Weights of a small transformer language model: untied embeddings.
Each number is 128 + 24 x the weight over its row's rms, rounded and kept within 0 to 255. Layers, rows and columns count from 0. Numbers have three digits each. The size before them is the row's rms in percent of the matrix's.

# layer 5 attention output (transposed), 320x320, rms 0.0376, rows 57-79, columns 240-319
121:126128103163129182086132121094116116156143167161152143105138184123091138099121140127121145173106076136117119142160121103110147162136104109133196093128138113133148114082130118158111141151181107150154136171112160136135084116140114157120148117
120:139081130122128156165097129141131133166152157165074125122098114113150084130143123100096170135107106125073117155112103121124129143154126168117113129108116102128150110108162100161115091189103155145142109147136119135141132122112102159133135133
113:146127120101110102124155092109100131145119124135110183145154120119131150107140123166123142107164082129159118142125131129126157117110098110057122113132101092147140112142129128055135117128122141124142142123093130113149092123164108121083164152
125:158151165075134151175086137101090125087138134140112179093118146114126079106177167108116099154105149103128110080169154131145152125131135160176114125118166093116128120096158129086139145147105114114111141066123107141150131114119118143159144141
123:135120138158110161115152145122106075132107159105140178143155150130119144121171115115091173127094086094083161148127136128168117135127183121096151077098111084151099152111098085121068121102135113117173117107132143102141155130117119111112155105
122:148173070090088145119135142098135146172182099132139136108143167125171127122111146102119138165137143152113175146122122078125116139108150101130102123106106141116097106114094134102153153107112132125162128096107143139092121122170146131125117118
121:132128105128090136144155146160133130074148087148121111123103124096128133164126133123133158174135141150135099096161099147151139128122164156134101072080144147105115117119108109101111142143136145136125159127137150116134104141145128132099076136
092:131138100171122081111125121117177117106097163113118132122197142140081126154100106164134145110140121127154134158148117083139153145106151128138160128066131087151153109072111132146117116115119146162158106144117104130111107138129130111126095141
097:121150167135145138178143093125118153163115097153152107145111138125156128142107173145110135142158108149133113120113131124077138125153103129144149127158147084171151122155143126097166087143113134139126121171150115146143138145152131142159139136
099:092134114114141125131147073162104104100083107134131144116112176137149110107090152115151118143123138129110139110128127175166121160120128133145118150129151103168114128171092137133090088192137140115142137088129111136163149089100135134151136102
100:125105118070122127122122142128171096086116115096167089106139123177123104135153174149116144105121141127175168081120162137152166099091141142077114159093130130123107127163057125117107140094161133083115141147150120101165093162197136090158155122
094:103092137107138134132097132128119141145142146089122101156134107113140128121135136159141105161149157117125148141104149128153138146111151133114102131126088134116158120142079103121133155149127121083159118103107145118120101157144100156103104095
097:084083120128111103139108106121147105155121183121117115083119126125127130102136159119128111141125140136166157095110143134108089149139130116142076144149122184163145076168147174126130133135144136098123089131161108124091129135147110128125154160
102:118134142180134116137136144155128120141136110131143099088091108150137092131143065117137061165092099135107133156171110132164103137125121152182110116104136126148080116130091154124134114173112142072142132144098119145141098156143106144135140108
100:102119126151154138102099103139132100105128169113158141144166165190119126171129104139122131161128139108107141139148135179063138199143149153147177152131133136123122124158144162130111145116146159101154119148092115142096117096135137114110140141
096:150149120101158132131121094121116135127127128113107100157112144129148113163174123084139120133127105138157148171121073056145122097111147126084123155139125129126153092141126156090093182128123163174103119163109175156123103151146116139129129120
101:119102146141065169117119154121144175140116114134153120148134128149135105088114105118150122155128173119132163134131123121114151136112110094077108130172116103108142101137120147107150171115122123128124107123136125100126139129124145115119104096
091:169149128122140140110097111100155148127103109152110092135107110118164138191128111096117091132144115080122101068113118167119096140150124155146127142107124114174118122126129132154139116130084113135130160144129165164101121139153125106147111137
101:107109117145114111106094095143138131143125160138106138176074136152110100105114124136198088106097086099155137137131115127155122145155136104138173098147125139115138107101115143145092097108124124145108137149111083107121116075141131140114144143
097:105120148131125167112147150143136056113145155137109112105129152107119117109130121108113118110141086098106130143176157130131131152127134103141149172148121129133133124166130129121158133150119102149081138100160130134127108139136105135110175167
103:139146180135147160141137095102093130141088158122119118109108102142149153089071128138150096098165086095146121140119117131119088106140145142113118136144147144110157130162128124103132141153144123127076096131124117169131130148139143102131101128
096:104157105095136116104095128106099145141174136158154125110146141170149132096132111143171098193149137114084183135142143152128135131126133160120121144144153146101120112130146078132141140114128133130091093144125130141083109119091102106138133137
104:090102113127105156128156140146135167114113117127113142141136160119104180112155063107158108124091133130127137093119099123103152171075136115120123159126140135135151145155143140154101117112062130118098129119070123116145137130126132109127123099
# layer 5 attention value, 320x320, rms 0.0303, rows 58-79, columns 240-319
104:138113080140124104143162115113156127104156145144132121080149164144104162122172134149134156161137135115095152199115134085137107150148139095127146106134081144132156111079146116167115119141069154152166104132165103093107128164103102127129116126
096:152099157123094124177170116118126164119120121129149106100130094107116104165097165132109130117131082138133119138118139113084145118124121116070138118147111125104138099156148127075090149131154125110178136158141089133099127135133108158114135154
110:156093134100112106104102179077121162096096087123146121107156092152123082133175151076127163094121117168109106186151109135143135157137111115105124096163125070087164153084129139104156151110113124122132115135153107071166116123147138086071112111
110:109139138145148148112142092120141120085106126122122139120130174145136152087170109120087118108098108137120130117141101163112137130102167157120135124165137134114155168146092099144113127115140162147125125121151137182166154099148095131095149107
110:108137118096114059135135118149152114133142146135145147079101137136132138132081101116131139140101098113135138125111138070132109167173127134119121142123103133135142101106177111112130102125112126134132126131098151106139120155115157098130147138
107:142171172126106111133071142150151098105102116100116114137103123128140109142172125150028131149129149136109138149146124154091140130087185090146145165167134106107108131134121157139161134125098089129119140149096135155149114140176108129113133077
094:136110130092103132160152107140126115153190134108126195148155093139123155115110128123104160103120142122131133087102147132101097101110100128104105150152118127117098141188100112160101139086119103124102117193175145139127127149125100096120169106
100:089125109107099099115101149129135110108125131106096116128119104147087082093115115119136142148125117096127143111108101094182113133077171114176101120098160131110149129138106094165127156097120138136139100090114110126091114102105145096100171104
100:132155151156095128154093125072149161134143154131122098150140123084099102093131177084121125140159089107156112165114138092106126122120163119082127127095120165102150078076138143142137120121128046123117111161099118098151149133141101139152106154
098:092108122160126133152100138115081142150139143097151178153140152071158137125106076117113115135115134092127118183140116115070134167132131098177140083149118112147173113144185136172082165149098130154109160129109112135133149093128134137104102134
095:070133130098098157104123141162135087122100143127161152080152189149114117087151166152124129104110116137096123132147157152129130100132135114144144146111140127160106100118146073098126169142156129098136180118142130102121152124115154122121111157
103:128150164131125106161130108124121126091174095133165109092135119141124086119130110113128135089117131127132128133107166100156167087121087115147132110102128102108144115105151107113129137141091108178134165130139120109155111090091118158123151104
101:155095136105105123134138103104117172119114149108124177135162185136158172102137159094163100121152159123106101132108132134131140139102150079149122131152129106129139151115138145117176096145126129114124125142191115124111132131100129116119130117
108:153125165097146114132158161143133105175146158137177154135149121067169135116144149157128120143138161143160123128156103107147136088116107161167080134117138111133117140130084117166087103150145126170144118101168139122105096116132147112126102117
096:124119162141110140136075126150113108121156131125120155140115162169114167092097092136133123130098115131108120122148143159107105143112159144112147122090136164155097130161129120146186108088146145132174142114154113116147133076128075117172122131
102:096162107123196116100127091114108099131133155117124148162119112120118146168168160153083146136175091125103122119121130143135168097115144157167153117151111115156089166211055112121113114114118157149095137130123097137106101092155100130156103152
108:155101123123159099139134126125100108115122158109170149110205179130089134145171155121121109095109163146151142173193152085120112162145158118115132142153121155140139113137089131138119093163140187153105129110119120138143131153153132136109115068
102:147132160112136133095130154114117117126130140133131111124157127150155103139135155089116138101179139149132146117156112096118140115100125164112077161138131075184126164151111092136144131120093094121104130113123176109156096170110126087136129153
096:151123115111153121109110134133144159105116104124161149155156102146147160137121163145123112152124149116117139112128089110157111119148085139120113133096136082111151125139106080154149132152123162123110167137105189133070153114162105121104130085
105:148076101125136122121130125091162157166124155078152169141158152134126166148143116148102144172097167105098114133142126110143162130136155122094141130140129112106125087128091121151108101149102136137125172136083151161148128131108101136064141140
097:141111135133101132105089128120135128129113119160112138129043112135108116186079108128103124133139156122150116147129147130123154130117106090150146150113112107154145145109108166125129156138085118149133155104121118149138166130118150164154123091
102:136166108138121117084130123102106088131125139131142122130096154122155072148074166127140136150148141141133095142112185095137124107159136114113109095131115150114112152131123114117135146089141129123185144129136128137112119123147133132148146142
# layer 5 attention query, 320x320, rms 0.0303, rows 64-127, columns 240-319
106:158128152096137117137119135104122135150118144093134147129145134122118134095127166134086134138191167078176111067102122131093111171162138108118177177106083152163115103170102149127062096112146141134174125129130161114105136127176099058120088151
146:152152118152157113092127118068156095072113130126120168118138118112152105098135144157083072153136120163136120149151132110113123166102130106151162125145137134172111103170106171136124100143143127137132076154111127162115114126134160096154149121
176:101114134124200213113156162152122126130138127114120119157143123108093152148146125170113139139172151116136118070135137139129109131149143172126127112104138122133179125114142097130149151134156145144152135160183136133170172124152134114110117154
083:101150101143160157098136121108098145157152112129139107099128099083118135170105130137147091093159100107110147157174105103166113133135097141130167118151157135103166128164117110146130118126128124102107107081163122153174131142121156105152124132
133:053142115167156125114114188157148117128167120111106140168094156105123150135142106133156143098164119136102148082132137179120116127101112145135126153100105158135100160179114173163112159156150147134131117149145141165143163141099135191123114134
097:084116092100080096174149139146142152092105124116144135139140094107099131136149130111110089104071101122110110173121081126136147092100125163140137133124121148137138139097114125144123142102093150124145127086086065158144098146137129102134154166
094:161123080142147136135128101104105121117144122134118090127149104122105124125152134125101137124123145124133133117134146105140157084139164142079066111088112113159128134114111135112153157148101097101121161157108082174120170127180149109144121095
088:109152085164144114077140120113135127168171143122138125133100136087156093134171119083065194137131152159109112135164160128154135158119125141144147109139109083130133162121147141168196118170127064109167173092119148164100111127086148148154130125
091:124164098148134127132103120128141125121137127144128137159146115104137162115113095105085128142111163148119154121114138136112098162132113149132162132161188042145134133091083176150127129136111106157087121147105139121111130073129143145109176150
090:106104130091121148109136117143077136133150132125117065138110166144107105137129126095104109127072096125155110151082164150118140103122156122125148167168161089131144137132112128104145094116110140121096077150127126146178164131145077151099101116
095:164123101136117110115105101133154098102146125140100106136119126137158137137085125113154097121048103151119178093120148126114113120134148162102099093113119130114132120146145109137120117130138120122165116154169129164187157116147152176118081129
095:166171137154146100109116126113118144120115145122114163139150127109106104124146122125125110115165149128172119118155176140142080110124129081128164091167174106153128151137181172147199106144111123157148132118134120111114155147117146180092165103
091:089114129133068155144114159112130162117120099140156099118088091148104105120132150124069109150143150158136141129183123095140138107146154169132133085110057149144151158156150119130134148149155120104068135131124126122093131166154113119122111119
095:143141105158117142152129148102096119117096105127116153136187139114117185154128095117070106137121133172105158134105099122120112139113149129112120084123102137148106139118137127148109106133151154122171128148140112145158177150169133111127127123
100:094102181119155118129121164161126141099087131127129121145096140088098103106149144135134143113121151130144138107110137155117088145121104120181145154119120149146133139133125117133127101154128138104148106117084137144137109122091140129110122132
097:137192144135130126136116121105087145119162096142146110132095121091153154143159112142142096133118147123166147107155155139126172151131128134136082116127174149106153152105162146156140069086113130147132124141118131118162104117070090099155088122
102:123167160151148152128139116122105140117115115165104139106142114144082121113132123166157131143097110183132143177065078106142078105117055101112111144166135105109121088114076105123139130093120131109150035130113172109115080072107124130109121134
102:095166135134157153090147083176093169095148121149124166166139146120115150148144125160105113085136130116129147108123159152134124131116110118093132133107168176140110153166097105107132124122145101094107114104131087154114109105114107100129095098
088:126079104162153133126143170107154154106184135098126123139174108144113177122126132149100107164103144122152120147152082128156098120146107141114173112118135118153122108095114149170128139144125082071152130157120136133125129120178130134086132110
101:148140112071126128147107144115103154136154116126139105078145121122127125132127153157147106141105136141149143143104102119136108149098154108113146114113128133111093164125122116147111113131119131082154124137096118119126108125104127142108161099
097:108114096121155075127128122129113098127156103134127151095118090150108150129136116132117078118164147110086121138148161139126115091122139121083114125127165165067118109113102116115155152145146110099141182130141138095120147134125113066152127114
104:136124118077067070145161121125141134117102102164128108108117108108167150153128097161141117132122114166119110084181146108155095147127136155120123142099108116199159117105139140164170164119110141112140104150141148096127116111100126090141124118
103:118133100077146111121108163098112150133136127129159133105116158138173109108145127130130147149119176142099177120129170125137127147111143162147113120091139125136119170100148151134075146095132091157091156079148121128143093175100125132100099177
098:077123150124100146129132165134137118162127161136125124114133086126100144126118104130096112077101170149170157164135159124157139155120168106145082151116138158134173131160126117149104136132143130153134139096124110137153127147120109125106080137
102:121125134154117116140142089082124122102132139140073131148111137148143098142134141103142145136118110040106100120156128140125128150143143165146149059118139111140124112143119157150124131100162130130117195167134103122155099126129167121114128144
100:154123114142095132163096162120110145070117093127136133121166110144120122094134154085110160106111123085131103143122169200190172066114146111110130147148111113114086120137126159144133174133118133036090127141094135146161135160121125112133123089
098:084150077119117072118145132134174149149132128091149152113146132133157124092079115113125132142110129124121175111086103104114127127169111105154120106099116153158133142137153124114115096156162104135147135144123147101141115172137154125117133116
102:137097140152138136121154105114143115146118170134131138151129171100134124111170178143121122150147125115096171142128124131182133127114129106137132127170142098126159146104127131099147169161147067155131112115144121077164145104142131131124166145
099:156096124104095139114146133155156141166160128133138138165155132118140099141088159126175170135103139116126111140153124148161156146095131124156131149107092152149087101122112136138122101144150128106133136091105160101122141141125164115129129159
094:165104104096123108159150136112107143109109151096108161111134096102082155177098120095109133120119140111149156118147144180145154139144142152128120133096157101099151125090158067128157142110086087075100167081101127105127177133145102133145155142
099:077131128130136153101081148136136160141138131134146087136144131135134151124109120136119103087149110139148081080148125165145149124148151140074127199100098177135104115116111164148121136143136111110165110140132110120113103141121123138164126160
105:125151124158114124127118143138087123131090128167138145127153124145150089101113114126141107149099127184148162173139148105085132157109136119157078089104128118137162114130141146116162145133143129117129127126165178138138149114086126145139095073
086:158141179106122138140163140127141153143110165090120147156087134130123154103155077114111151125198162108134125100106183159088129154108149105112125120127117125142185129094142133108157111126157173165124112144141139142135099145161120125107123091
096:159174153077087173158085156157114130112117095124128119150156157094128103090092159121120088085157146163130099124099089132095090157136162097130131108125102130109144106150185089112119094112133149123144127118132127091111084122143201182135133094
101:129117157113117096162095118178117172116111169107131133138105137112107140121125090110131129104178172104144142115131157143116113143170143147087126104114125107133104120130154125094097145109148152119142120163129133105124109129157119044131106110
087:142150134091128114158118105130085130113129131144136120101164104124110115159119169100095134171104158075138123133116088126121087154145132135080174115084107156113164130141130129156126157107057116097179178066163118141128147105132132087117101094
085:126149109161122170092109128129144111118155154121148155123135138140101117122120133124132131135127145154124154100137098136170090130119118163118154113107091107123167100132094091112119139123152108100157140097145110082148127074129161083152145130
094:122153128110088109136148096171118129114130102109138125122109078084145126155101153120142144115099140152107140080106146164100130084136096100112122112107137141141159139112119129132145150097163104125134138089136115128136146140112120141083153116
082:111158132152075096122102122166120130131146151077122152119107152163094135123115105122113087117106111134160136125081168131130156116108109109149095136129134181112079204136137119089167116142145148123091094150108154149125136111092118187125124078
099:152141124125110150168156124135146108132150162157154154128142119084108148107128155135127105173096122072150135126109123138142120152164167119191117101144108151096109145131143114123166124108164087035148152128142160145142152140083155117110107104
092:127154109112106121149134131093101103123121088126114096112169107134103142152150149098126145147133172123127107130155161133147106073138135137182142137130136151187095117103123121161113151098100111136146133120122119095125114160105133138168135119
089:153115168126181117105136167143149106129150088119112151170120190138151117110137150162156058112156112121103104147110166147130141142110136086135107150142155162131087119129122153169142106133145100146109129151142122149102132115071144153115121138
091:127115168143127101141140101146130144115107125140152134095083134121125179106115141107179101115105112121129156155113124103156137053130092129113129107131100117139161138121149125127119138136108118131108098117057158060109120135152103152108141158
122:105133117136092088129146135115100104120120122129180119117130128156144141105120154113130119138082126089168115143121082102148132163155113111129084133144115112133128108099138139125134117137135124143126119095111141119136105150087093137115177117
094:161140162121133110132133101107159139114170155140088100144141102130159147122128113202114091128116099130154115164076151099144138089135124107167082143150135139154131144077126095083156150118112142168093103105123138115134114109120163102094145086
099:106156124154151147093164088137160100156111107058126127123155131115171115133101137107102107091147141120117141113112143124109076153128167130104143171131140105193134154126106136121099124106148113158107144163117100141115149120123149146124097110
092:162122110130060129117144131108099120145113134156126142116183117111103156164099079125180120097165127155104107114085147122044142133119159119160153096115072122121138115097133128109120120117124064063124168109117128113149177138133111120120143114
094:137115082118097148120113126106170118130107175130144138121150093148093140125134146103126133130147153137144163099115131140104140125184153126115127162163132100127107104142111146142115104080127125119165142121119131099149111139172150068146145112
085:131151117096124177097138102073137114150181134116107129141115095121134109101136133161096064113133139102140118101085110129137138170101138095145091147121121147149137139105103148118125108154101168156131104150140124165100114090092165105167194125
103:118186140123108099099095114110129143114091100095108132145124134102155096114128099161129133140133126129098128104122112153149090137094121124127099118166174126144161166137103096116111124137123124153143093091116147160120127126125131100130093094
085:172135145130131116120153114128117114154091142130116147102153145131113107123122137143130149109150129132109148145118143138107126117128118081133125110170136136158093127073162120130160080126142134097124097172115083144137175089124132132096140110
113:135146172091147123131128115118124081134138108112136102146106119139132110139137124113086151112191175145152145087114091157144110134152146135108144129119124140122094135148158119154154111106167070162111175189182113089133175108182148065138157100
098:122145143129112121132122109153140116108113109137162111144132114147155131124165115122100116120134148175150096102154199128154131097113147174095120083146141098168090155151130133141102094145096116117129142160092153126135137108128089190142073139
102:148138165096138079150151117142089111150117124076149139139101187157139109134087114124147135123111140059184082110090132137127097162124124069091165185123116174137110155114145125133076114101114134120175124109135111127135174098103137154151152137
104:181080138164101133098119141120156089120079135129140161134082104144105153109118140078110149146128092120115163149124141125154113133169113132148172084120130132137118114133111122118172130163161118116189131106138101139127132150148140175106149124
097:107105110146095147122138096129122119142125200171129112135116129128147090153116133090136116116119120113189140174162116104090120115149104105149161120142114143130130121134101210161095071122130143103118110123115141180136166146139111110126146118
099:150069129124146094134103119118109134143122148125135138072116128150124110146135135128166119152164137111104146176148128120131129091139121157130157134121114125121092099103160130152115102113127134169149149158124074081129108112166116133111142133
098:155119127139119122147114133150162134107095123121179163090099147154108120117117115112145140085137144144202155111106088139153118079104097109120134099183107113131105134099155126125148116124122126162124153132143124106095143109120123155096133103
091:137140121176097090112163096112085154149129136140167137145111103108109120146145138110088145120093123132095149164124112072154147053106102140136113103127106133117126121106155138088149085150058112121112131129124107139118129138104097108167140150
099:079089138151107137130144151127127093127112172117144113131129080097143092153122128089116178119111107102142160070165148092149116148131160087149116117132121170107129165143117110139098114100112125127082113149128156132101126142107100117133134130
103:083085100128153134134130172166105145147101104185125121142170143161126132140103113161152095123168141127091146098130147128115118140095088120156134101103121174159091143104181140178139152124105125119111131193143143126144160120106124134118115176
098:110146126132127149122099075107109148166138104128127131137124093163113118083119166112129098128150138139101090083135143090145125165159110122128150138122139115150153068116132128142153113148116135111153140121146172158112145114181140098107096130
097:111135173078121114113148107101113126162114115154099138126125189148107113164110126118121164129179145109151132128096157109153139166099107120164105152128134129179131095134115140148126132134123136153101122108158153094127119144124160119120122092
106:097145118156098126147131133174146118140128143143160090098136156117091115117154118105102078122127111132146160092156128095102114122111116129135149130117149113106132154160137157155130067094142161094151141131124137151118112127162103135141150133
# layer 5 attention key, 320x320, rms 0.0303, rows 64-127, columns 240-319
099:108144078131125150133164144105079083137128120172165121135136116155090110112158124105132118136122089142188091148148138147127138110117141142145108142140153132072098141111106105112154137108121144104114155134121126129125129145073109163152126072
094:130136146164169082146137105174107112161124131146099100107121164162099159106124109122120121120130137066141119103106125164100143087128117145122107136150139121110135141120148153142153173115119122130134165112078110129150157134157088131123139156
098:089124103140140079150132111133175135086104079146133160131155102094174119171118084150122122137086110115115165110174132138170112124148136159162137174160165126135144130072091133110123164101072105092118098144147132102129092156154136093125105090
083:119144127128127147161125138092109086115141147118142145140105123145115115095145144135090157132078135137139129118076170128122154101100141127127095124133122129132119141141145143127106106074159116115087150101070122078080127120100152176118118129
092:137083135144116132127134174134141128135103090169076145130076130114159129133120100128136130139131124104103116175164116118145172117158150092122105089151135124115116143151100141118099146098084159192086112122145141081163132164192129125125131137
082:132128153158135108130143121107103127122120153153126113124093149164126137136091124153136134132113110129173121154102133108155145114126131105098151135134128126125083142183148102095143100155098109083104145121102131121147134125117167120172122150
077:142159117118147145127135125194113121093138160138098097114142135133116142157118155112131127120090164108110127162158109117132102141148163113154106181147165110145130081102125122095094081104129162103096121154143133165095089117160111103167129159
100:103132172138112138162108101092111127142105135172137111128143127158150135156101121086125078092114098114156131102148126122138174118099174113113117136133136117182113154075116159127110109128145168122103113172114108113157139114133116151120122115
085:116167131154127105171160096123110117092092146144153116124159120110133137105103156167159110136119126124124123148106122142111139136096131163134118137107149159105107121097127134138123123108131082051104125132128116150161113116096113145143098106
090:157157118126077116111110132166142127171138150130119129179102123091168126142123153084126148090135121121102135143119098138113136143106091117108124128126138113101145119133103124190099162145122133136130110099127166124113172138206160101120153138
097:146105165111138134116087151117122093139191159109134144155116123142154067079125104128089112084142186188127100150159115149108129180137106117142121130173134124147107128136146166115157088147153108143133105128134162157136130126147143121152104129
115:164118147133129136138143104124190149113146145117132138132137108122098081105101120125128165110093082122114175122100154121170132076132131165142151114150117146098102175092122089101132158118132146111136088112113110120129118150132145135084133131
090:139124148150136150118131127153088103160105139107122140135147131135119127113128150098168088125147136148154164121150133076129108127120106117108159115167121195077122095156069161118186148163135094146105154127101119135124166109156101201128115168
089:169164139130148163086117154083143117151124156166134114158155152129190154082178127161112160119160098128110107113125131146154127126102123082128143134160185141101146138113112106120109138131097154173155101095123144140136122122185120163074133121
094:092093117182103164124152130128132086132128179099109141149070137113101147095171137160116112102147079104151142168156129141155100124144112138160111125129143117160152188137130129104109113152174154126114160136109132162135132112103137137128080159
107:085201145096117139156092126133077104129137144125120124141111123151141131143105156113084109146107134142137086100107126097137122147143165128143099099106117142139142129120144126124118142147163179105113143158110166107115112106095123160161154160
101:165116112152124121127155186106144102137100098128104135141144131136109165134137141111128144203099108145104205113086112137129075119123096109113135127164108132191111133114147128108131108116129128115140124125121183125113121085114152120163079101
106:134127118139084117113129158166094125158140164191094157112084147138174158144138105133128118174111121111114153106134145119148141112132144126090140151083125164101120150092104115094149103113145105140125113120115116133114111130160098078123153091
085:116074144182099130135157124102164132114092113142151132145148156131179123124124064090102134138109119150145105116094138104163126102128136115151141172133135108127107121171110108108127131132146086147125139134162179104116204123139128152147120127
114:145111111083163109143101124120120117164153079114111115123143137125138144153142105123172100129113148127136094174121124094182076085120132154142097129122120118140123138139114110137102141130122102137139105174124086151119097097105146105107118071
106:117093104174138146166143136130113124082140129125150103071153095101121159149132141103125111158152103164168126153156105151088141149121127137160097138110123160130089153144161121130115117118155155144140173104102138124167145158133135083134130095
101:112124129121108112136120120094137141143105112140141135126116115136156168102075100081121118185138137140115158115151104130167113139137116159128145140117122101189117135126102126137123114130106149126147144137157135086134174122153128145132124131
111:127122106109140104125142169115136116148138129162129118084130172152137098115123182148118164141107140137127179094132131119142122146094092194164076122096117080105145122107156140098109121107131113114092157105122100172105107119101157132147115152
111:115065158105101166122142156117133099117135147135138134130156123132117185162111101134126139126113132102147156104117165099143114135116116147144127158135108193129105131130105089089115160118105170139082111081113131128119157127139124124108092113
111:142129083177127145107128107103121100087138118132080146142129122101077104120130137123095112157108143083098115149158123124120152149127134154160164087106149091104093138148133116115143163127136081092100180192132115110114081115107129190090127140
116:097158136105120115161148094158118127072121046134151131131170116126144109124142163155125141167121124106109122152077135137211154099103147175143149132123093086158080160138112137104132158147141116110120143134121138101146147089117156120115142139
112:115128129142108119086153119116163146159129127116169176163177128103168171162072111113095151101123131122131169066146127126129147161134129101139124134148099185165162135153108107121107112138126123138132138095112164122139120143153158149105116098
108:128138115138108102129146112142164121156170125151119128155122160097148160130139107134088131159114152090139125131174100154137155139148121139183127113131120081136174107143152130115153132144120095111098155136115156158147181090122114133133170118
116:110103120085128132147128129138140135195121121104177127141142130133163124175075101128152134132120117108148143120115093184119147131102125131146068149124147089140133088098099117115153106124142125097151128130138153140144141123137132105164104096
104:170137151139127130121109160166174118142101142131104124131105105087146149150078131145145181133113122129153164122110144146133160111155155137140087146115102133127126161114145103103159130124114105124134118040128111122111101140110124143124159153
108:107139113196130145142119164105152176136113083132130093116123115160125103148057135112118160101159154129172087093127118120153165059161156101106144140142127178149129146132120172152116127144129133132105166152116095114148102074066143154122145146
110:099105097136123125093115152099097122124111119179083145095140158136156080162144140115143125118129104138157150153109113131081129183126109067146122128106127150142098138161099116140146167113156142158120116109160153116136135104122133168177105061
096:190142132134159168127110136129176126132138076134141155123166140112174119131120149138125138132132136133129104127096084113126125179158116134120159127121130122159113118137149122149115114123163133152163127126168162151106140135107138089125144115
106:136117127167135124125127068152143125148104166141134143165155135152125111110161140124114116173126085099130160173136116087138165151149123148142136152163151156131106137092097159118100095125139123145120144068132136180113114113076081140155118167
110:182098112107129150162134189106135104183151114114134161180183168113163130136149106144126126135121149119095097107138132123147143184155160122134145103166129091123097131177101174111145077119158164155166121068149105143135133157129152168097114121
072:125146130101077118105113120124080101102139139147139107112090137110139147165144166147178099144074100183121155168135112118158132091163110136160116132122175132115143135133143116083123111116130168097105090146148089138115080113101146153161104144
084:122141145131112128145106122133073083122112135125123116140098145116091125129108122130159125140114122149182125121116124152116194087175127100136137151137142123072088174164160145137164116104130122125142152132099122151131131120118142182153125141
106:175119114113116130117114133150134125100132116091135124149120134111130145116152150164102126122126149093147142101134117178130124108131158166120091136101109140101123140172146148107137141130080114096127143116124145115157138119115169121172113130
096:142095142179139146162139120113139116122109117128118092160089153120137098157138113119132094131138119126147128111147107125145132137138100123115138093139142073127120075136104111153135130164135115173106161146108165128137162124160151139114110104
085:126189090092120150065138120123120126193146117091142134148115166127143136122094161142081094099143153168119081110167113123105144157114110157159126164093115109141098116140140121108128096158117126150178132117086090142124118136115117137160172123
081:132111139134117146150078149153098135077114136130139130136166181174151127100160148129110111146089119128105125120134096124097151125108154111075130145103177083128168110121150196122070138104117137114119084144159179133153129141139138085125152143
082:145124113158113133076156146129158141148143148089121132138106120120130116099136099131132153148080104125116123129101133098118117098133121084168122145165126083117164141164166129120115158149118118137121122149138146116133129128147111188098109118
082:100144096110132097086139121140167100101126117146124150121102101140105131163135147137114140121162095161146115129119161157169115123114103142124118083122154121107130131148142140137155129082157115134110134152161117103137173144130161127129097160
097:158148057138138121133142124076153117109146140118148131131136117139110124113147108105104132156144141112130142099136157163138126124143116086140121130197136113075153130150135126133158125139102103097122142119120105123136121166113145189152145138
091:129142087104117156110140168133155126145153133166128137137155119120096116160082108121112119194145143130169139112116109138133159139138116149123090104082077145117147186178119148132153106120124094133117139092134171163112159136127165101151065128
089:129136139160145107141131170086092095130141158119150161113122131127155123139076168120142098097082115159099142150158120090084134160095142101153146125116103125119113097091122144106133142152136077081147125132138129093094170097125114177129116143
094:110072136104112105105150160125116155054099138124101108112164128118168121105146056134169123136117096146128126123120139116153092121114130119138140139097127142153096164114104114104121099094135136099143118139131135113142112110114095108137130154
099:118110124144085117119152103169156193101127106125181145173139108083121161121161142098125129110158109143169102091107138137112111095082177110105144134150117119145139191130150123175135137143141122148162118158152135111113120121115147097128103120
089:142104104134092099095116140125120138132158118098116128132148151124172106080113148152121115113115100070114089086120079113166116128085086090153091162120095081118145134122125157121095116128142169174117115116163157089116122075121135143141137102
095:063132121097120143134132100160085144090112086134140111163113118117128095111112114147159117116117122156105114187103144134195142157128087150146148144146150158111139132107117136141128095134147135154107165101133124148139104156131107096151113119
081:157169106093190142114089113087097116155107102119122129143128163158127146119113148112117136097149135094128146144137160102085093116135163141160131136119150139151169122121132107116148133152107117132098151164105054182127135079151134132114139101
101:148122110052163051099129114158133125144128123139137137167102147159091137135097161142157112131142117168087116071154137132111107121125152094103090152118104105122131152134138146122151171133099091158105157103153177125109129120129165115152197088
109:131126160100124120118126104186089105120117109135159102118140081121134192133128135126123149123094173131113132127165114119119068085105097109089108117180131130123095161139142139145107095112194152112109117177077147149142119133131123154153109098
113:190138098120135072088127109103103142137113095094123145132127209125120114147107182167100153131142136082159079107117090124175169145101104134106117136124124115135130130160112144174122102118134144115113133097101170115136167110142108143133163134
110:151119131136147178146085141128121119132127148119125125125127155134102164123114146092102135171126115120124159161112139131117111149166133126125165118091102140095113088120087096147087126146108125106179134048107107152145129157111117177159134133
117:102090142123090153132118105122109123161123199143108149104126107115151101119076138107197127165089119171156130156148113116103146134117130122149124084130145144150101163116098134106130121129139133106148128129099142148111164129083120128135148109
121:150104124106124117135119129137116117126102135157115117105137157115103117160145181126101109131135102094105133132141156123139145104100152130120135103157146131167128169140108120129127113137088155178110112179118093101150102144157124160115123097
105:158104109136118145084111133098155135142101138139126144106111144101134126120107070092075158120129081144187142124117173111165140100112151121141111145150137144125109129093095138126160152139153105104105130078102120109111157149094142173110124128
104:123134098139102084104173083130160144191118097130154135079100124127142167122098146150099134091126100149128138143147125102158136106128119134130151082148137121124146128138139139120135099148101094137126148152161142064095112111093145122146107158
106:111111131137130116111121130089146130157109155138064127098077086138120116153121134107126171145099116140122146125123132094159119156113134084125131102094153143131153115095090126143140082119135121125115122155129119108133148145164106119114107132
101:114144135144131149102126192089136154113075109103123098114108154118115142130118104185161115133133101119105172090107166137135107130104147134166153160117127128124122149147162149156155145111120120109139117144127132135163158140120167183124114113
106:094141179111084158130114102149108164137092089155129133115105109166110109081121159112110120137161102125153081075094102105181139145134124144129136119160161147148137122087122131114133139120146128113130106138111134133178129104161130105152123147
109:107133133132139115088153146096110136171122140146132141126113141133105144139124106128128137090175155075150123086103101128132139172108123119120114139111116110127132119105102141113151134127107218171117118100156110105124098126153161130149154110
108:128146106114141099122108153161150171137128150133108096107146180113127096132178114158136112141150138182122182111130105154143115137117089157160134114136117136142114138106157070154127097180141069098101148152128136099117103132133162174131172160